config.toml
n_layer = 11
d_model = 576
n_head = 6
n_kv_head = 6
head_dim = 96
d_mlp = 2304
vocab_size = 32000
activation = "tanh_gelu"
norm = "layernorm"
norm_place = "pre"
norm_eps = 1e-06
positions = "learned"
qk_norm = true
attn_scale = 0.102
bias = "all"
tie_embeddings = true
parallel_block = true
extras = ["capped logits"]
init = "uniform"
init_std_qkv = 0.0229
init_std_o = 0.00489
init_std_up = 0.0229
init_std_down = 0.00244
optimizer = "laprop"
lr = 0.000796
beta1 = 0.9
beta2 = 0.99
weight_decay = 0.25
lr_head = 0.0101
grad_clip = 1.0
warmup_steps = 578
schedule = "wsd"
decay_fraction = 0.673
decay_shape = "linear"
final_lr_fraction = 0.05
batch_tokens = 131072
seq_len = 1024
doc_mask = true
train_tokens = 796200000
steps = 6075
dataset = "wikipedia_en"
Each number is 128 + 32 x the weight over its row's rms, rounded and kept within 0 to 255. Layers, rows and columns count from 0. The size above them is the row's rms in percent of the matrix's.

# layer 5 MLP up, 2304x576, rms 0.0351, rows 627-695, columns 144-191
size [ 95 102 104 104  99 114  99 102 108  98 100  90 117 109  99  90 108 105 107 104  94  97 107  97 106 109 102 102  97 100 110 102 100  98  96 103 104  93 104  92  89  99  99  89 113  91  94  94  96  91 119 102 111  82 100 108  87 104 106  96 101 100 114  98 108 108 128 106 105]
[[ 65 165 147 137 135 151 110 130 140 112 183  79 125 112 123 106 112 109 137  80 151 142 166 125  36 136 143 166  94 129 174 160 139 140 144 184 145 128 141 115 111 101 118 175 194 132 180 135]
 [107 151 125  71 122 128  67 137 139  91 142 130 133 129 167 148 144 163  83  36 101 151 146 151 182 144 118 120 175 117 138  83 149 158 104 108 163 160 102 122  58 139 138 106 117 116 102 127]
 [139 180 120 125 139 145  58 156  69 145 116 107 108 129 157 117 125 136 122  96 131 156 119 117  69 103  85  99 107 165 101 124 128 109 118 159 170 110 114 103  77 131  70 144 156 158 130 141]
 [158  90 109 150 101  82 121 144  86 140 131 138 155 152 173 130 160 190 110 142 145 113 149 176 116 189 109  98 146 202 214 166 172  94 141 176  97 106 118  92 153 157 157 172 167 106 202 138]
 [ 93 135 128 113  99 154 131 144 185 116 161 197 180 135 151 112 134 173 109 122 160  76 128 104 120 139  89 195 131 172 147 114 174 146 165 103 115 108 116 131 151 151 167 190 130 155 114 179]
 [116 119 106 162  88 114  44 132 141 152 159 113 111  77 111  86 192 119 117  62 168 183 122 123  83 132 134 112  86 114 179 144  98  73 133  91 142 100 124 151  60 215 139 154 163 148 111 177]
 [129 138 148  97 110 113  57 144  97 100 157 146 158 112 103 151 133 166  65  86 108 150 149 159 133 130 102 148 120 157 129 176  94  75 139 124 135 118 153 178  98 147 165 137 159 100 187 200]
 [ 80 187 110 131 149 161  86  87 107 119 187 147  93 123 152 116 162 111 157  93 134  93 134 112 167 112 145 154  95 149 126 101 166 139 120 114 104 128 155  76 172 127 155  97 161 175 180 186]
 [140 115 151 129 133  91  74 157 158  97 184  87 131 162 200 136 189 145 163  60 126  46 178 147 143 144 110 107 123  46 173  95 162 126 151 148 128  77 162  89 136 140 127 182 180 140 185 123]
 [131 151 154 133 103 134  59 106 122 141 152 140 138 147 107  57 128 152  68 102  78 109 134 148 140 147 149 170 154 172  92 154  79  46 137 122 134 135 119 127  76 165 137 199 120 159 135 169]
 [ 93 115 103 116 146 145 103 184 188  98 144 123 173 101 143 109 124 107 149  70 108 161 114 139  51  96 106  87 165 137  85 141 106 157 138 137 167 131 140 131 121 112 116 134 164  78 162 166]
 [ 62 105 171 131 165 137 157 139 152  94 173 149 111 136 105 141 180 172 124 111  48 110 185 165 116 120 163  94 187 162 210 146 150 132 150  86 149 123 180  77 180 200 140 188 139 170 118 181]
 [105 111 170 126 123 161 114  85 175  69 161 129  85 172 114 125 152 125 145 120 145 117 119 128 150 134  99 168 141 105 172  69 179 123 145 193 104 114 150  99 181 172  99 114 178 145 114 138]
 [201 171 133  89  60 118 137 119 153 102 132 168 123 151 129 140 130 168 130 120 137  99 108 120 172 158  79 141 141 161 154 145 149  95 145 147 122 138 117 102 125 100 103 192 132  87 131 130]
 [147 115  81 130  77 145 148 145 135 159 159 113 130 178 105  98 118 133 108 131 144 115 125 112  98 113 149 130 141 106 131 128 100 112 129 130 168 153 111 105  98 133  92 157 156 129 160 125]
 [141 147  96 182 127 100 129  75  94 126  88 172 133 151 115 105 129 117 133 149 121 121 159 110 169 128 104 168 135 113 145 126 136 169  89  94 115 130 141 129 111 142 106 167 147 108  78  88]
 [192 138 133 135  55 103 181 141 132 165 142 198 114  99  75 120 111 157 110 154 110 127 145 153 168 136 165 128 173 155 116 114 190 143 156  91 143 120 119 109 146  82 128 107 117  70 176 155]
 [108 142 136 120  83 108 116 108 138 106 166 128 182 135 151 151 134 152 125 102  99 107 128 168 120 136 147 160 153  66 217  67 140 160 189 101  56  60 158 165  97 188 113 152 181  82 120 147]
 [105  84 132  67  58  66  99 106 155 100 153 190 145  92 112  89 140 116 129 119 134 123 108 139 167 121 100 112 167 117 214 139 104 109 139 145 146 115 137 119  94 199 116 136 145  98 131 178]
 [145 186 188 131  54 104  87 129 116 163 160  95 143  85 162 131 102 196  77  86 174  80 110 176  99 178  67 149 151 137 189 160 127  61 111 108 159 109 106 107 138 164 104 162 177 104 130 143]
 [164 131 147  88  83 132 146 108 164 106  99 163 194 109 147 124 179 211 125 137 164 133 123 151  70 142 124 117 162 127 210 133 150 124 177 122 106  90  81 116 101 209 142 143 147  86  91 122]
 [157 149 122 141  84  64 117 144 131  68 116  82 142 140 159 113 126 121 122 101  66 116 131 159 135 151 117 149 142 144 167  80 164 195 165 102  57 119 108 110  91 166  79 163 118 130 117  98]
 [139 130 102  72  75 176 132 114  83 131 168 154 143 133 111  56 186 129 134 106 137 103 146 143 115 187 182 105 140 119 198 127 117 168 129 152 189 128 125 122 128 122 102  55 129 100 224 115]
 [104 124 157 110 102 180  43 105 123 172 168 120 160 131 191 124 116 204 130  80 108 153 102 129 128 144 122 134 125 198 137 159  99 110 111 148 124  94 123 129 139 121  64 116 111 122 127 126]
 [110  95  95  89 172 100  95 103 143 173 162 117  67 112 120 122 194 113  46 105 154 106 134 191 155 173 124 113 200  55 135  52 135  84 140 110  86 114 119 158 149 185 158 156 129 174 159 101]
 [120 184 167  97  85 120 104 106 108 100 159 141  99 114 110  53 142 160 171  83 132 165 136  62 114 161  75 202 140 136 131  93 123 145 144 180  52 130 129 118 147 143  65 115 153 170 145 210]
 [190 127 112 154 150 175  93 144 157  55 144 182 131 200 121 117 119 194 134 126 123 115 138 158 147 169 165 130 123 155 143 133 178 116 165 134 114 136 140  82 156 112  99 140 110 126 207 127]
 [114 151 109 149 173 161  87 135 129 179 160  68 168 113 159  87 106 139 113  98  61 170 150  95 154 178 122 132 112 102 168  86 177 141 129 130 130 133 122 153 122  99  73  58 161 154 177 161]
 [ 97  77 126 132 102 131  90 141 100 118 106 205 120 159 108  83 131 105 145  62 168  99 151  80 171 148 118 109 105  93 124 102 109 131 133 131 125 120 171 180  66 106  64 112 160 136 180 114]
 [160 105 135 120  83  67  87 136 111 132 117 166 123 122 146 118 154 146 113 120 135 159 171 136 161  95 155 196 157 134 148 130 157 133 151 134  96  92 117 122  75 196 156 120 129 103  84 123]
 [ 85 140 144 142 135 122 118 107 145 127 192 148 103 148 149 158 164  82  99 154 164 102 143 138 189 113 140 128 158 103 144 106 162 140 120 162 113 118 156 110 153 168 140 179 145 119 110 119]
 [130 128  95 113 143 151  98 144 135 165 117 147 165 169 175 168 165 114  82  80 173 149 115 134 132 176 174 106 136 169 119 103 143 170 141 189 132 126 129 131 130 125 141 179 129 147 174 163]
 [100 150 140 148  62 135  75 121  83 128 139 174 105  70 105 109 108 107  73  73  87 108 131 106  61 100 177 114 121 131 109 120 122 110 133 166 169 115  77 108 126 153 131 146 193 120 168 126]
 [152  91 105  53 164 169 139 121  88 167 129 152 100 100 117 117 137  99 114 117  76 112 118 162 166 120 180 185 126 112 114  95  91 156 159 177  86 136 165 180 109 201 122 129 155 179 124  85]
 [ 80 139 156  94  68 122  85 186  94  97 145 155 138 120 121 103 139 110 154 113 145 181 128 119 158 142  79 149 127  95 145  99 160 177 142  94 138 126 136 136 177 135 112 112 124 145 126 184]
 [146 115 156 159 135 146  43 119  66 119 107 139 109  81 140 122 161 202 109 112 151 122 116 136 162 163 136 124 143 162 129 134 107 129 183 170 110 114 114 108 168 200  85 124 165 178 132 111]
 [148 166 132 131 116 101 103 128 166 131 164 125 149  57 159 148 143 168 104 134 133 129 109 151 147  95 134 108 111 202 166 148 143  76 173 120  90 101 121 130  93 176 140 220 214  83 140 139]
 [119 157 102 101  66 192 140 136  87 194  79 190  97  93 101  80 111 138 153  88  99 108 160 111 104 157 116 120 187 166  85  57 149  94 152 142 136 121  50 142 121 150 161  64 111 125 154 177]
 [136 184 122 154 110  94 117 146  64  55 149 136 117 133 134 152 153 122 148 142 143 103 134 136 158 163 169 190 136 105 146  98  98 180 131 123 103 129 121 142 128 113 126 137 129 124 114 113]
 [117 104 120 132 133  72  46  44 110 140 104 125 115 160 162 136 136 137  98 139  94 141 135 131 155 163 169 180  99 148 163  89 148  97 133 185 100 118 147 148 132 125 125 165 168 117 137 128]
 [137  66 113 133 112 111 112  93 169 171 209 159 235 142 120 135 138 112 119 144 122 170 101 136 158 153 105 174  73 168 169 155 116 196 160  77 137 132 132 151 162 143  90 143 149  79 137  97]
 [111 105 161  72 119 106 139  96 159 130 188 146 186 137  89 137 122 114 133 123  92 142 160  84 116 181 141 116 124 106 177  89 166 124 176 131 116 121 176  97 143 122 111 131 109 115 137 161]
 [118 176 139 117 100 139  76 137  90  71 166 114 171  85 132 180 132 152 128 130 176 100 110 213 120 111 106 100 174 123 164 139 136 174 120 151 176 103 127  89 101 151  89  75 123  77  87 131]
 [102 117 118 114 141  79 118 167 130 170 125  95 136 134 141 100 175 140  92 152 138  71 145 133  88 131 182 105  74  92 169 134 118 124 120 100  93 127 147 163 128 136 166 116  90  79 165 121]
 [ 73 176 139 129 136  99 125  94 143 140 137  89 165 101 181 149 173 128 127  62  66 136 137 132 174 133 134 134 112 198 139 110 113 107 153 111 124 117 117  86  48 122 149 172 139 100 156 142]
 [164 181 152 121 155 147 145  65 142 110 178 111 122 189 118  95 116 121  67 128  78 124 135 131  89  69 135 127 134 126 153 158  99 111 123 140 133 135 156  86 117  99  57 155 130 102 125 112]
 [131 139 109 152 148 125  77 116 111 117 163 100 129  88  93 123 136 100 151  77  70  88 123 125 122  84 137 125 142  93 143 128 159 116 157 123 133 100 140 147 117 155 132 155 168 152 145 161]
 [191 211 108  18 172 181 122 125 205  69 143 134 118 101 183 114 152 165 113  93 148 118 128 158  84 127 110 103 109 123 154 133  86 164 171 142 162 142 114 114 167 140 184 136 108 124 115 134]
 [ 99 100 129 113 124 109  76 107 128  71 151 153  90 103 107  31 134 139 109 136 163 110 119 112 113 150 137 165 123 201 183 121 167 118 139 167 157 134 128 135  92 113 107 145 147 136  96 179]
 [150 170 141  99 163 138 136 110 132 149 177 127 143 129 101 123 178 106  77 118 126  84 127 121  67 192 172 140 201 150  87 119 133  62 134  92 107 134 149 156 129 152 132 120 125 176 114 145]
 [155 168 122  89 120  52  80 168 130 100 163 139 111 125 176 105 215 130  78  12 142 130 143 129 142 151  93 131 124 102 220 134 183  66 125 116 143 141 136 121 118 158  33 116 187  94 100 127]
 [141 170 109 144 104 171 125 140 123 156 184 129 117  63 146  83 172 114 146 140 104 182 103 124 142 156  97 110 118 189  93  65 147 157 129  90 158 132 111  69 130 100 118  96 101  81 191 146]
 [157 152 176 130  91 113  99 151 127 117 177 126 132 105 174 184 147 143 144 117 190  65 141 120 134 186 116 145 152 165  82 131 155 111 151 141 113 120 140 108 157 140  98 144 197 110 217 141]
 [160 105 172  92  99  63 162 186 102 133  80  98 171 139 157  95 122 151 129 156 146 143 152 164 116 143 151 117  94 109 101 144  64  72 176 134 102 107 180  98 170 154  67 111  80  74  73  93]
 [ 81 161 110 114 148 100  89  89  60 183 199 127 140  63 151 122 138 167 152 123 125  89 112 140 164 179 108 151 153 140 166 159 140  97 147 120  70 110 142 154 142 133 114 183 188  64  88 157]
 [112 169 144 110 114 128 118 181 140  81 120 154 131  68  50 112 150 137 130 163 101 141 154 172 162 129 131 157 162 126 129 130 121 116 135 116 137 114 122  87 156 133 137 144 122 133 135 171]
 [139 132 148  79 132 101 136  91 155 164 153 127 134 152 142 152 186  89 159 136 152 126 178 132 127 133 188 115 157 113 101 131 185 125 141 107 103 125 131 101 110 160 111 149 147 137 134 156]
 [141 149 127 111 132  54  67  92 166 155 141 147 143 192 145 149 128 144 102 128 150 120 101 150 103 162 126 152  53 179 123 180 173 130 108 107 120 103  88 117 156 161  91 133 157 132 102 126]
 [125 183 122 119 126  89 133 134 112 104 127  72 131  84 142  63 113 138 132 137 133 135 168 153 157 141  78 115 133  98 113 165 160 129 164 107 106 129 173 122 129 157 126 102 113 147  72 137]
 [145 127 175 109 108 145  82 138 134 168 143 157 117 137 130  61 206 131  75  81 143 145 133 139 180 162 131 206 117 148 170 128 175  99 189 117 128  99 145 126 149 158  83 104 160 107 144 153]
 [158 198 170  78 218 124  74  78 134  93 144 124 170 115 133 126 120 146 144 125 169 106 127 166 163 138 157 125 104 151  84  75 152 163 166 103 166 142 167 131 137 159 123 114 133 151 123 191]
 [115 181 133 121 132 190 117 114 111 193 176 136 163 169 133 150 137 169 102 131 157 160 119 122 162 149 119 145 119 141 115 122 103 161 149 136 103  85 151  75 127 140  81 182 111  74 153 153]
 [ 88 152 131 129 141  88 102  83 122  78 131 116 146  86  89 112 133 205 123 113 111 143 130 135 129  83  95 160 122 149  91 121 184 154 156 123 151 143 117 182 122 140  14  76 131 107 152 115]
 [ 91  94 151 155  65 119 100 121 166 170 100 185  48  89 162 149 130 123 112 146  96 140 129 165 112 136 215  85 137 140 147 162 133 155 156 111 160  97 124 116  80 100  80 147 141 136 130  77]
 [156 143 116  63  74 128 111 127 126 135 111 130 144 108 109 127  89 160 172 153 191 103 108 129 115 158 160 127 159 159 112 109 148 129 181 171  73 131 143 174  66 167 142 202 193 164  81 176]
 [ 49 182 113 111  73  79 113 153 153 159 173 102 117 149 204 140 160 113 100  72 105  70 152 118 158 130 115  83  87 120 134  92 126 132 161  81  98 104 147 106  62 176 128 143 139 138 189 128]
 [100 159 195 101  90  74  74 125 168 123 165 135 123 114  78 107 129 153  59  97 149  81 135 132 190 177 128 118 120 109 112 114 132 131 166 168 104 113 123 107 108 121  77 126 183 140 129 171]
 [160 102 154 137 135 119 112 116 122 185 113 111 166 134  94 116 108 112  86  63  63 134 113 107 155 145 192 140  90 145 142  94 164 147 117  76 186  96  67 177 149 106 160 172 194  91 222 130]
 [103 164 170 105 143 144 108 162 102 153 166 125 126 135 107 123 127 159 145 173 102 152 129 173  62 141 159 102 139 121 138 102 190 110 158 138 137  97 154  71  91 209 119 139 121 135 155 124]]
# layer 5 MLP down (transposed), 2304x576, rms 0.0317, rows 627-695, columns 144-191
size [104  95 105 111 105 114 100  96 110 115 108  94 123 112 104  92 115  97 103  97  95  90 108  91 101 125 103  95  94 102 101  94 107  91 111 113 100  95 102  89  87  99  97  93 103  93  95  99  94  86 115  97 112  90  94 109  89 103 109  95  95 105 115 100 112 102 122 103 120]
[[118 124 181  84  77 113  79 100  77 107  98 172 126 173 142  67 184 143 113  99 119 181 149 172 158 122  99 129 108 138 116 134 121  90  56  93 166  89 129 137 115 138 166 161 163  89  84  96]
 [138 111 109 112 138 113 116  86 141 138 118 126 140 120 102 156  62 120 104 161 108  84 112 153 109 121 104 158 112 107 132 152 148 108 154  96 106 255 129 161 165 133 106 161 125 149  90  80]
 [ 77 171 116 144 161 131 128 135 135 141 135 150 185 187 178 126 133 161 145 126 110 173 149 107 134 153 125  98 160 129 118 119 138 109  69  93 172 112 138 120  68 138 140 123 125 146 111  78]
 [ 81 175 206 145 108 165 120 125 147 118 150 117 150  75 141 136 115 153 145 136 144 157 141 117  53  99 155 146 143 132  89  62 143 121  95 163 129  60  73 207 173  80 109 138 121 141 134 138]
 [165 196 127 174 138  77 110 127  98 159  96 153 103 126 106 139 132 101 179 160 119 118 158 172 106  82 130 125  94 109 138 112 114 185 122 141 131  90 132 108 142 116 109  87  98 155 179 110]
 [150  98 134 177 146  91  93 146 111 137 155 145  55 119 109  91 115 150 181  56 104  65 168 184 133 121 142 190  94 160 169 135 123 132 140 121 123  81  98 152 145 126 152 118 203 222 182 112]
 [137 101 129 165 124  97 141 159 151 160 149 133 172 180 172 107 173 105 120 116 149 109  97 184 148 130 104 128 147 156 154 129  93 177  81 128 138   0 105 153 139 141 177 125 104 158  97 141]
 [135 110 135  93 122 142 190 125 109 107 110 113 134 167 157  88 113 206 100 145 120 141 116 152  90 165  98 135 143  92 163 200  53 110 134  50 132  80 108 149  82 119 136 181 153 134 102  63]
 [176 125 132 116 112  98  83 124  86 183  48  92 159 107 127 142 130 142 176 116  78 130 108 148 157 156  83 136 101 152 121 118 186 163 153 128 104  97  93 155 148 101 206 144 151  88 140 107]
 [171 102 158 116 127 107 142 107  90 152 124 136 103 104 117 128 103 141 152 177 211 126 166 133 123 121 108 130 163 127 133 114 157 165 131 110  83  45 221  73 113 160 124 115  88 118 138  91]
 [167 109 106 116  68 170  86 135 147 162 126 113 137 156 112 165 128 139  95 159 133 112 137 120 154 171 153 154 110 139 134 155 167  82 149 175  81  66 147 164 157 158 158 151 140 152 124 121]
 [123 152 125  87  89 109  65 109 156 142 109  91 117  96 171 186 134 117 111 138 198 133 121 121  94 110  93 196 106  81 148 161  58 120 140 179 137  32  85 158 125 143  98  36 152  97 113  89]
 [163 158 116 119 110  99 148 125 136 155 174 162 155 121 126 147 146 125 143 123 212 156  74 151 138  82 100 120 109 171 117  93 129 106 126 100 133  77 174  80 126  83 133 128 137  95 100 119]
 [ 96 144 182 162  92  89  96  68  83 108  83 156  87 129  85 135 147 174  51 137 172 141 140 160 198 173 148 111  33 140 194  88 178 140 104 169 154 255 172 179 126 134 144 145 152 181  98 113]
 [136 129 255 181 168 127 148 141 138  90 167 105 113  71 146  95  66  98 146 160  72 161 108  87  87 103 139 180 156 164 170 117  76  95 184 102 127 106 124  53 147 146  82 112 151 139 169 159]
 [104 128 153  86 136 148 148 107 116 137 141  99  75 143 144 139 117  91 140 123  85 133 180 104 101 160 122 126 165 108 119 121 123 129 178 114  97 126 175 147 125 124 150 104 130 137 169 166]
 [102 131 117 143  61 118 135 114 141 154 141 110  69 163  98 134 150 126 171 132 167 103 121  88 110 140  59 105 145 163 163 106 142 120  86  92 209  92 111 156  98 129 154 163 135  42 154 114]
 [178 138 144  87 175  94 148 106 175  90 117  56  93 151 159 127 121 177  77 139 124 119 151  94  82 131  19 117 130 124 132 166 164  98 147 141 135  85  69 149  62 122 154  96 106 118  78 132]
 [114 140  58 106 165 143 141 150  95 117 102 126 108 181 124 105 119 155  88 132 118 143 131 147  57 128  65 144 141 108  85 114 132 149 100 101 141 177 135 165 141  57 202 141 108 120  97 130]
 [159 116 151 147 136  71 124 120 105  62 149 120 119  88 129 116 186 126 107 161 140 151 127 104 124 167 198  92 130  73 125  99 106 176 151  94 145 255  75 178 158  63 153 143 114 174 152 128]
 [144 141 125  99 157 208 151  54 168 121 166 104 114 144 179 186 126  30 126 125 108 126 132 149 152 173 103 144 169 104 102 118 109 138  74  89  85 192 126 158 131  44 135 105 123 154 132 124]
 [111 122 162 123 138 128 105 156  86 136  70 131 104 158 129 216 125  49 118 122 156  96 139  84 136 190 103 111 147 171  95 150 116  96 128 154 109 119 172  63 144 170 153  78 129  95 176 110]
 [121 109 132  90  73 110 144 129 139 126 129 137 115  98 164 135 114 107 113  99 183 133 137 127 113 102 122 147 116 168 178 165 145 102 120 114 133  91 121  97 144 190 120 152 207 114 147 114]
 [ 75  89 170  82 141 125 133  80 133  76 136 114 105 162  91 168 138 115 140 117 122 163 167 192 168 164  80 117 146 138  56 146 115 141 131 119 163  46 141  87 133 128 127 100 152 133  83 171]
 [158 131 101  92 104  49 124 105 152  87 123 140 141 135 199 114 109 151 124 151 146 210  69  86 158 140 134 162 113 141 157 104 154 165  71 151 204  61 100  90 108 113 129 152 160 128 115 137]
 [166 102 134  74 139  97 130 127 120 137 147 145 189  58 124  90 228 164 124 100 112 121  98  90 120  95  77 157 118 116 111 121 148 151 217 205 161 184 129  83  78 129 105 112 138  79 128 138]
 [106 139 146  62 142 157 146 168 156 174 147 141 126 122 105 119 134 134 187 126 106 153 123 115 148  91 187 165  89 116 168 155 168 108 148 156 130  87 162 150 153 151 132 110 222  76 148 131]
 [116 123   0 149 149  92  93 135 158  82 141 124 107  97 112  91 132 141 108 171 123 139 140 144 199  89 123  89 143 167  94 129 109 198 112  90 147 205 140 203 134 121 135  80 127 140  97 146]
 [122 128 156 137 152 106 171 104 141 159 102 107 137  78 149 121 113 150  86 184  54  88 124 108 144 126 102 146 136 184 127 189 104 150 141 108 148 122 173 167 140 127 161 127 121  95 126 142]
 [168 114 159  98  95 152 129 134  98 137 166  86 103 125 171 121 158  71  99 135  55  81 143 113 153  79 103 112 118 135 149 124 122 153 134 135  53 103 185 185  76  78 110 158 128 167 159 180]
 [132 153 162 132 178 130 159  86 105  96 151  50  92 109 163 150  83 123  98 151 131 109 107  56 153 184 124 157 132 129 165 145 151 141 138 147  88 222 152  46 131 175 145  98  90 110 167 117]
 [145 118 103 114  81  99  85 126  93 145 141  89 137 103 130 125 107  86  75 123 135 120 151 131  87 142 170 139 125 103 142 209 117  68 106  90 133 116 102 188 125 148  94 106 112 145 133 156]
 [114 102  93 147 125 138 133 119  76  92 159 140 100 136 101  69 107 101  89  91  96 143 135 128  59  87 145 162 105 144 125  55  82 130  92 123 132  75 139 162 211 130 133 101 132 114 168 108]
 [103 124 190 124 119 129 159 130 126 196 112  76  58 141 160 114  89  77 157 148 110 144 135 102 176 132  80 101 129  98 154 149  98 127 137 137 144  52 139 122 129  89 133 133 157 109 142 133]
 [ 99 141 117 149 151 123 127 150 142 144 130 119 118 102 133 131 167 166 146 131 127  90  63 143 230  83 170 143  33 135  76 126 164 148 132 114 180 121 120 126  97 214 121 133  95 143 127 179]
 [ 90 128 123 132 160 123 150  97 100 143 112 149  97 114 119  97 190 177 177  79 119  98 119 184 138 170 111 112 169 132 124 106  89 148  93 114 163  81 128 203 112 172 120 124  99 145 129 128]
 [144  95 117 107 143 148 153 123 101 146  62 135 139 146 134 106  83 123 120 189 169 126  90 150 124  98 144  92 128 140 130 173 103 125 115 133 121  71 179 156 133 107 177  34 100 109 125 105]
 [138 136 192  74 142 120 169 139  55  68 167 109 141 132 146 123 145  79 101 160 101 128 158  77 173 133 160 124 154 138 182 154  99 116  87 119 123 114 196 115 156 113 100 145 132 105  91 156]
 [178  88 169 109 121 146 122 112 188 178 104 121 150 135 105 151 115 135 105 106 115 143 129 122 102  95 118 103 110 121 109 166 122  81 104 146  94  49 135 103 132 139 133 108 183 111 155 121]
 [160 125 159 147 100 131 124 169 111 110  78 118  91 109 120 160 127 120  83 115 177  75 193 104 110  96 154  98 142 199 132 127 182 105 108  56 152 100 147 157 116 128 123 107 120 166  91 137]
 [141 124 199 167 159 139  95 102  71  30  94  93  74 133 230 131 104 152 127 108 131  80 136 119 127 174 108 101 192  96 159 113 127 134 140 130 154 175  41  79 152 158 134 135 125  91 140 152]
 [110 163 125  48 105 155  87 113 118 154 157 128  65  87 135 108 151 118  99 148 132  91 162  70 127  75 152 115 113 134 125 117 149  59 100 144 139 120 149 144 117 127 141 132 117 102 132 132]
 [134 147  98  86 135  66 116 139 189 141 126 163 132 127 191 144 123  93 117  92 130 115 112 108 144 132 146 161  74  72 121 123 124  81  99 125 120 115 125 202 114 145 161 141  87 117  89 109]
 [128 195 238 169  85 181 114 129  71 146 167  69 109 117  91 122  98 163 175 150  72  58 144 120 124 109  92 137 163 158 113 103 214 146 136  90 172  78 137  91 135 129 134 158 157 175  94  59]
 [ 60 124  73 145 165 138  67 134 111 141 149 136  77  90 172  77 140 124 188  84  72 145 103 164 175 154 123  70 134  23  91 100 139 175 170 115 167  44 123 101 172  88  87 100 118  66 136 115]
 [109 158  87 182 165 135  94 155  81 148  56 118 112 131  95 148 118 146 125 100 136 162 138 185 169 136 134 172 165 157  82 103 131 125 131 146 107  87 109  86 130 109 146 126 153 138  85 133]
 [157 119 162  84 156 152 155 138 148 177  67 194 133  82 178 114 149 151 111 168 192 122  93  97 128 113 126 175 144 114 139 145 117 122 123 135 116 107 129 115 153 116 172 120  15 155 120  84]
 [ 65 120 168 176  96  86 158 136 111 113  67 136  93 187 118  90 128 124 115 111 136 131 148  72 162  60 163 144 143  38 130 139 112  98 195 106 152 112 140 120  98 127  97 137 112 181 139 112]
 [127 140 187 126 147 130 159  94 113 139 178  71 149  71 116 102 103 133 101 123 117 148 111 146  94 123 164 138 155 115 141 159 104 113  88 125  76 143 159 161 149  96 174  94 150 125  48 134]
 [ 89  94 146 108 110 155 209 130 140  98 141  98 128 132  90 129 132 202 133 135 172 129 139 132 138 107 139 147 112 167 199  93 145  90 163 153 164  86 125 137 149 167 138 173 149 171 144 114]
 [ 85 144 186 113  78 182 175 143  83  62 143  84 109  82 152 133 117 112 132 147 128 133 131 160 141 182 142  85  65 140 132 144 137 113 106 154 125 255 198  95 134 160 111  54 172 103 155 149]
 [154 156 132  88 100 155 158 113 167 166 119 130 182 124 179 154 137  86 123 163 167  74  72 144 137 122 146 110 150  85  77 167 129 164 122 139 122 106 162 157 126  82  97 188 152 152   7 126]
 [140 105 152 139  96 186 130  44 163 139 128 103 119 123 156 114 107  88 116 140 117 156 139 129 107 155 119  87 152  68 129 121 113 174  70  81 104 126 133 140 151 160 102  72 108 120 174 157]
 [111 129 115 137 113 101   5 105 127 150 187 125  99 112 111 132 136  98 123  79 165 106 122 136 182 103 107 114 155 175 156  55 174 175 105 103 148 107  70 144 144 105 125 107 195  82 111 136]
 [ 98 149 117 115  66  89 141 124 114 126 182 135  99 114 137 132 135 120 133 140 177 146 130 152 143 140 183 122 165 100 157 121 137  42 161 176 118  56 120 106  96 120 160 139 117  88 103 110]
 [145 118 119 117 168 127 109 119  81 157 107 132 116 169 162 148 116 147  97  92  88 174 179 161 139 109 131  94 161 114  90 100 166 107  98  89 180 165 103 165 120  79  86 107 152  83  92 154]
 [ 93 132 152 129 153 133 154  89  81 128  91 184 138  92 112  91  94 102 142 135 136 169  90 149 148 149  80 104 155 147 169 138 118 104  81 176 109  97 128 156 160 167  90 127 130 120 129 151]
 [149 119 133 154 102 141 107 144 103 141 150  87 129 170 169 174  66 104 138 143  67  90 156 127  95  94 150 115  63 132 151  93 148 133 123 116 102 105 174 156 120 145 123  98 100 125 102 182]
 [188 126 204 129 132 114 128  90 146 150 150 148 126  79 109 140 124  95 167 148 155 142 128 134 139 108  71 132 192 117 119 123 107 131 136 108  96  69 132  97 115  91 117 117 119 116 138 113]
 [114 168  84 109  96  85 108 108 109 100 125 124  74 108 146 139  84 138 141 108 149 148 104 128 108 187 107 115 107  84 205  97 141 146  89 122 166  71 133 179 123 104 186 131 153 149 109 135]
 [174 136 158 138  94 119 218 154 142 134 135 181 149  24  68  95 101 140 116 159 103 117 123 126 153  56 123  79 123 167 175 140 155 109 145 130 145  97 120  93 124  99 111 147 151  75 102 180]
 [157 173  93 119 125  75  36 103 167 106  80 148 108 154 146 182 115 116 178  60 115  95 137 143 146  94 134 134 104 151 164  84 104  84 164 234 144  81 160 105  82 151 155 113 119 135 111 109]
 [142 129  95 130 119 108 134  98 146  67 108 133 119  81  77 165 143 123 162 145 171 160  95 138 154  50  99 176 129  91  99  92 208 168 111 170 120 162  98 109  83 152 165 129 113 138  77 141]
 [135 123 211  81 117  65 140 112 160 144 170  51 166 161 136 179 137 138 128 115 165 134 142 134 131 101  96 150 135 102 124 153 170 103  88 158 172  90 141 126 131 153  88 125 145  70 113  83]
 [149 144 154 141  98 157 117  96 111 131 131 108 163  68 153 131 140 105 130 105 152  89 103 147 195  95 106 109 155  98 128 144 160 101 111 133 183 137  85  73 133 116 139 118 151  83 124  81]
 [146  87 158  93 139  94 119 104 139 104 146 104 118  98 156  39 101 161 131  96 127 163 127  76 113 115 137  92 131  98 100  83 105 176  99 164 115  92 124 118 121  86  98 114 114 112 129  74]
 [135 110 132 104 116 109 102 156 142  80 154  78 105 132  77  92 174 138 185 111 126 128 126  99 139 126 142 162 113 114 155  80 150 208 125 142 154  76  90 145 190 113 129  98 178  72  81 127]
 [ 64 152 114 107 132 132 121 142 110  68 113 102 169 163 184 156  65  91 165 103 128 112 161 134  77 148 126 121  79 108 177  86  31 151 162 165 104  82 123 124 130 139 131 173 130 134 152 114]
 [151 138 123 162 143 102 164 152 113  38 133 111  70 156 117 152 139 120 105 104 148  85  91 110 121 147 111 137 171 139 124 139 144  97 101  60 141 128 148 105 173 148 158 121  75  99  90  84]]